config = dict(
    head_dim=64,
    positions='rope',
    rope_base=52700.0,
    rope_fraction=1.0,
    attn_scale=0.141,
    tie_embeddings=False,
    init='normal',
    init_std_qkv=0.0268,
    init_std_down=0.00237,
    beta1=0.95,
    decay_fraction=0.488,
    decay_shape='linear',
    batch_tokens=[16384, 32768, 49152],
    steps=7105,
)
Each number is 128 + 24 x the weight over its row's rms, rounded and kept within 0 to 255. Layers, rows and columns count from 0. Numbers have three digits each. The size before them is the row's rms in percent of the matrix's.

# up: layer 7 MLP up, 896x224, rms 0.24, rows 342-394, columns 112-167
# down: layer 7 MLP down (transposed), 896x224, rms 0.117, rows 342-393, columns 112-167
up342 108:122124125102098098141119118163139101125147124127090126172101067133086164113143127124115147114160139128140109164166118144105118096102153121135160147094140168137124158111
down342 104:106133157115094101129181108125143121139142124136141128139093115087091148126146132109139161129121148122114108126163166124133137126111135140124156146136142177178124149119
up343 112:106113108101126118119055131176096138167138111102145161102158114155165125094143155105100159115146091115179179125107162105116120108130117129159130158116129148152133120132
down343 110:120138119123116131108111134143160122135088113131134134075147130142137132170122134136142085122122113156094158160146120058131168094116120117120117109109131144122146123108
up344 107:162133138154130100097101114136123134137132153141085125150134111098091188168129097108157111134185108101153133135094140164120133128096109134162108150157141169146149114113
down344 103:149164103122123096150132146158107077095158131139132095125119135147105115150105108188148105158147103137119151152125112166151139158097138097133097104105151127172144110106
up345 104:071135149142110123087122143146189115097107146104136099135140117142137170147120160145115154183149162148136093158143114081102155139154141132112159143096117169134116121127
down345 109:132110165155125143161147156112106128141101117149127096161147077137114082180108124139145110185097124121136121158179102120145126136118107111134122140100151117099149121147
up346 108:175077116102126129166071092141116156084127141098115158104118172146119141131120103092107162146150143120114099121164167090109134167100111078108132135140162112121099127111
down346 103:104104101123120141115133114114124116088125161103126154099116169169088126123106145123100193143114107096159158147104144121105112138109127125097072112097138166114143114125
up347 103:131129162130123184170122096125087132090110100151157097136133118137128120172192148122123137091109129082178110148121064131137092102138096155123091125095145136089125138166
down347 105:106122112104102079126126151128102120115163140118114100128147122135179129116142153156129130135115148135133105128113120131120127127096090141165147117144104117095126117143
up348 100:160116149113138089126122113114115214117107116115154088127148095154141124155122147079120148142128091145130141114123119146109106143114131156141126130112106142126160156156
down348 100:164105126135125127102110140133135167126120140122104146133152118155133152119181158136101133129157111132109143083119143172124128113143139162157109135090132156090183129097
up349 102:147124157115132141150142152127116152107108133148133123135084132112129136137104060134139123131169119114134126128157100157156101156170107059161114117166174115132142126129
down349 103:135157110128141137172128082106118081124118105097088107135148128121096113213122094155151101113133151136138124131154097117131110108128135115111122092082112126153121146159
up350 099:138118147112139129121109128130143136133125092093179136112127099130131114141123120094133176120188110108156163116129141135120126183103093147159107122086100137135112179133
down350 100:140150136121132163113124104157116095091079135105139168158081125143127111099099130144157149126148096155125164143113150071096105144122119091119106133071112090128121156108
up351 095:111138116081092133110094152111126158103152098135089129123087086114114133139087126130112091161122093156119153133081146156133131164115131122116122103156120148126123148148
down351 094:128058127169144132091121141136134071164094152118096147159131120104128109130165124119189164159139145123136125135150137140144129160183140099119132124128151095096167143107
up352 094:147132121116149156082128110139141170125111136122115144101148124120128107172130125093124112125152063139108144132122103118135122133119128128109154136127109179107121155126
down352 097:133075126133138126170145160159137152116122111128096180120137129165141127161103122171156126103083135130109100164167119166130144103086134170127151129122153140141103141176
up353 102:167141092154094115112130155187112141149114119090124106133145122142091125117106144155133151112100154130109086130096120110138137123131123156104118101112122122173123136154
down353 098:142116113130143109133126092131126147122116120085176164127164174161100126123135112162129140146168147144125096145112139129120139117123120134135162089114117133122110094093
up354 100:081131104130131161139146146157117130157170142175106124126162121145123124103106088112127115142135110097117114189147140094108125126128148140143108092145110129125127079108
down354 104:127119160124103141132131152126195118142124137101106155129092163131174181145143107106179110143154097121092131121144108103105091128102105123137120134163123122170121123175
up355 097:139159147147151131131151098135127110106077126094107178110137142191137142120156116143096104136174145145133084125151136116125153132134120132142176145126137135127093151159
down355 095:116121138105113126130122110126126131132136116123127211160179164113116128143185119153147140132133145133123113125100120077141134121170125120094127157138106121145136092084
up356 099:125113123168124128117117141105139119143154146136148100138162142163115155150126094146097119114114134145121132178124175084156089110114146155111136116136121167153155145189
down356 102:123138138108133098097155141129112153153112121099123120127122146154128160142111118075120119181066105098136165168130131142129162122149186194109139111118133119153109111104
up357 100:147103103131132139131128145082164140138142150146130146133124130133114119108109102113122114194113124137119100133143166139166134109137144163167128085124168144142139113111
down357 103:108119077151119135078127134085126130133155126125124106129110136139131179125076138102146115118100151114110154117151124159179131101128135144106120127105142130158136107128
up358 100:121116119127171108132153145128129117148127113151094141122147133090131165144132117123167152123136139148132123104113135140103162098136114129050103160173151115116133127116
down358 098:163167134110159125112181090125139127152106118150114124164092139086121175103140116168162121144103126102127136151153140131099136139124128099129159134169095117123121080118
up359 096:145148151119148102147121143141139131122161117152148143124110161160170142168114100152130127117142104141145128140124106113108109134120116126113109107129087166121102119150
down359 098:123121124121144180134116149137130171155097118109124106102129185148113118124097154138097115103168122119120094157125109103132153135107104138141086102156113111131122138093
up360 098:109158172124145142116164150164136131107096124120120120147107118159114109122151149106137110114158123116146074114116122128121131107135120129133106082161120154171165141127
down360 098:096135120141126140113124133118117163109162097131101078175153099130136145088150055143107177142166113137119103115148154122158140133122142120103158133136131131121114127105
up361 104:111145121132106179088131163133116118148130096110173125113150094147162125122105148124151149122099109180066102105147147121068138127158125111119078120153082112140120105156
down361 103:123116135139133124087096153134102186127165129146148145112120121130138128097102144149141169109109116154110097132095109104120093149117135147134130099155113092184114122137
up362 099:125152130090147118160115135146116166149153098103148138119140134152098106136124146096112093098123091090146103146117120118132126133114111178101096134169138128085174110147
down362 099:127118131121164140114100179127125108141131097103205149108125128167117098153135145116134161097115142116152145136116082114130152159149133128151126086130134079156110100140
up363 112:131146099110143158155115135158132120147113091117134099129119142138114123116128114085133085149152131122149082168087139125112116116137139138153154178101124126117148109119
down363 109:144150120114131146141134124106179146201169137072116147152139083126127112077106108084140117120176097141160105126141132152110135142140170103126098174164165125097134146050
up364 098:104137129117159127070124129167142142123096124132172129156126203105168095136129103144174134102166107091128142129123151103150108129190127154141081091127083099099155095126
down364 099:112095127151109175104123123144142108141148116128128115161150143138116125122096117107117134111139123185126103157138151111141101153120148122130144155133136130112130134137
up365 097:109167116125119126134098150114096142138151136132124115158117132097162120164101154135176167162110136096153075129114109131129124112096128121148143110159121132130139145078
down365 100:109113120120126101103116145104163088131126148111138135114135103154168135095150101118116193143148169145170142113151110128102133132120124141092119138113174140173156151102
up366 105:125140079165132122136112146086140093118094156113133131140113100119120136149178160143147106163117145143125124161156137136144133099150142150104105128079100144123140146131
down366 105:128166080153124082100128143144108120155132134148104126115147104142141152147125120147119119134109153118129153127131124127142123144111126127118155208152109132173138128124
up367 095:135101154139176157079169145172110151150115108135170134116111121111109162139107148158152111101107112127119132112125132107085114103115129149163107080108116117145145128133
down367 092:182080152134168122108170089131163143126130131141120136155069126119122167175146171159136128112120099153099154103143108129084098093129130149113119127135120109138131108109
up368 102:105106135134154111064138126163129128112118141116159127114090167143108142122111158130135114119138156111073145146124129118135129099119127154029144114122078112153127133145
down368 100:122166130098148118062152161097105120117100114126155139167146137100164151129159100157108135109139119073096141109131150157144112101072075084113121134105123150150107122098
up369 110:114152140082112074095133146079190122110122137158132116131109158159138109129139132097173120113111117095128137127104161084103155137125144133136138136118141109091125131174
down369 102:116106165123139091171105145126115112140136106134114101119137109130153119137154136094141132118111123148132152177147131093111153159102126112104110126122140109097157104117
up370 101:142113114115159093131153157116130120095087123121116120129063172144065172167106110135145141150107126133089145142126093133110127105130146103148136123123131104147139109160
down370 101:105124115142123179137082149147103091113114124135152168111092118159143129089129107113139136129113134133106149124149114123179139110118161133134075127096122106119100136100
up371 102:101139102125125117100082167160095149103132135133115123094146081096145126078110145119126143148166169148098143177091094130087156153098107088107139133130101133151173121115
down371 103:112091108153149093098112136133136100146120103172122113146114152112084152151119115102135145126106128109126104133108140135100196155125155147133105128112139145131129136124
up372 094:105133104165123091133167106100089117123115126129108107114135131129116084151111163113130098160147128083112098141168110138162073117125125093138163128093134100121179123107
down372 097:140166134139112154137101143129130118115142096124124132150158107118105118186104162153178128134096133144101128135154153120163112111130163131129170101093147123118128136077
up373 110:149175149107103123123123141161118152125114144080129125113116125091091097059102121083136155111138148110117118094188158135140112161145149140153133098137107122114103131136
down373 102:127138119105114150115093112103068142154144159109159155103121133118133122116127095110138134129117132168137134162117110151138126188124165123149118143157137120120065110117
up374 101:147135117146125093121112107160138109156137109164174138158100123105163141126123162148154134144140154091126087111117166119150094122151155137094113086136115104118098135108
down374 096:124144104129139095096132124101113162159130164118133094189158108044105146116107146181125134160137111082131100097116131139152126163162138151134095115145106131156119124100
up375 100:123161136168122107129141131137130112153112121076152162123141107108099135129160144142147126148124144159114117078145142118122137133130085135087109135110163129133087135112
down375 096:126162123136115109154129135135106097130141135167108107125119093123136128133118155129119171128151097163089093154144192131146114162119104120124136134110129099140142106134
up376 101:169145155110083171144096140141121132133173158119089143177133143104133140169137118127097122148107135142157145155113132100107124103135112124133079138132082129112133079145
down376 097:096091161129128173121139126156149089130152091118161132124126145171083109153177143162133156073129114117103116116136128141130103139118119156128152108120132128095100120129
up377 100:157128138111121094106142132126089089131101125118103112106119103130123070130168144094144106165119067093132161182124093107132142137107113129190095132165130118104103151080
down377 097:112151090129151120138125157117125123109142124157115105104123115111150098151129119125127143123150119147127109125073099159172171155113161123147124147157117146113091147143
up378 107:153070176108149155119099122128102082109147150132100111139086125141135147142117078145112095136111087156138077136090130117147120099098146110154114131141135129154146128167
down378 104:125111109109110120079104139116125116124158128135104139161142084137131146156105078098101117147117117151118086136128129141129167132132161138104143134107130134132156156109
up379 104:128162108187121107112121116119145089145127157146100133155140140149108102140132132124138139102162124126145126091113123140162147097146120121116133167116128083144115096113
down379 104:145131154151111085096105171158138140181083114133122136104122169114134113145139168145117127111117091112134100100150146143140114130123132122147123093114114091156128152102
up380 101:132169113106117171122139114106144194110151116121138108162123147132123146142095103137106127111155100118149131155131152140144148142125131137115119150108142157102100159121
down380 100:151162103111157120104137112079119169144148123156107130112100110119113146129124135158081116106122146114094127174158109126119143133104140129148136120139111144125121111142
up381 097:123120110122089118126165103122136096110166132130122129142137130157157136109139154137135164138118128112106159141092119127104194093179124134129127148094154171091163131149
down381 097:152132129117118139135126123140104129132120107149100116137115109134123175126127170110150184149104098093095139099121156109159129099099144098148171092157150130113136112117
up382 101:111149102175095120110118090126094152075127150135177144088077139112132164166145139168133186143171142126109129116091121093153101100142128125107125134121096163143137106148
down382 093:125072143109174100108148117128180098142112128136128162145110121160144100143154121135105111127147091114159145124112156114091141102114122145133114151144163120102148120078
up383 105:183181112115176164106129080070095111133122182140123146121080119129114075147106111123123176099113160121115110094134133134140100093144147139134067134148084123155159105177
down383 106:169120122136117139157145112110106153110130164128138178136172179142110095139112119168120149099110171156121145106164104138168114094079146147119109095158119132120127158193
up384 097:115136103138117097100129122084156152125165144135146140149144066125132128149132135127116150093138163144138121077175108151113173133153116131181130156160116129106070129178
down384 098:136170123137117160124114127136170141113113139083169134146117146119138135120132121185131143145132142145153127065112077099134127163141181107113147123125120130118079133153
up385 099:163112110093148132176095139155122107127155101149134102134137144151102093183056114098139117163090142121124083100152126148104092136122116105145147138133118134114127137121
down385 099:101106126102126088160107143122133185120156130149095125128189138110121118138100077083143109115121123082098121107150100155117124144115141105138157110136155162145091103165
up386 097:111148135120127105129121139129114133161126171112135123110143086113166115129152144131099104165126153163083086162115105133133106098119101161136137156176110177135101052110
down386 102:137137144163130120166124082160110111165100159102160132138162113133106112153128121159133161119133120153150137141122104154134120172136177134104135103142081120129078136133
up387 104:127095108161131128150103106117110183126129108086164115101143110115111122126123150135145080112127102119145158127069114155145152109128093146121169124108162108161129090134
down387 099:109107135142129143126142140157163147142158117115081152117161118176119135154124159083167087110152146157149137109090139097140137157136145105111132121137146131168083149164
up388 104:117136135093140145151157139112114150159105147114111125156135173146105145123142087162146099139124143094124144096177098094147118141155130113095126095133107118117091123101
down388 106:128147090136145145155149120103140147118075105116150098172146126077111113141146106145165101125153152100112108110155078102146127141166097104180117109122147127145127162148
up389 095:162098166139142100103144107143186122146132115089118125127169124124069126151124134099133136130114118153110150133137141138151092138106129116134130153168119147103137117111
down389 101:114127140129104117111162129120119090148127143078103157123132158135108133142114149162090103086131163131128123155123127066146106131092131079152137158143135076107112113127
up390 113:122153105153157118131166171112171115130107121167138152110125113112117085136143141149125089117134122149117147137118107111139146096126146123152091157112108111099118112133
down390 109:139139122129120130189136156150103126126141162128148158155150139111129073136120120102089133169140092101133144065092104123128125119114163161150068118134114141126120137095
up391 096:097119121124172102127118119141149142126115118190103129131084126141152110096071070114125098139101113150138107137122116091114131115143118093168132140139107139125110159178
down391 095:095150104100123118132117133156161130108159156078105091097089153166139150130103152109100141111144145149151137101134080148091151109142139149091149158132157134133157131141
up392 102:140150135139100161118108129139139151106151128122132142129128191160126118131123110085104133132074171112173097142148114118122103123103112121129134117103108129114141169126
down392 100:119120117088162125160113125142137163166172142110114131119116148097132128086116131116143129137149105156131111109117169132108127103130181112183138151125086103130146117135
up393 106:146154099128118151115139123121086127118099119134112148120090130102127119134137136083166074114129089170122130158140095120133101121151149111155161110147164122129105196105
down393 105:151165102086121121115156111108088110159124166142129195141116148107111111155181158103157110114143091102090082171142111144134134155145155147078140126173096140154167152098
up394 105:108095115101154180156131147143127128151132139144133144147146129147124102091104118106132159162132103108184142128129163150091141155128135116099139132111132132140123136098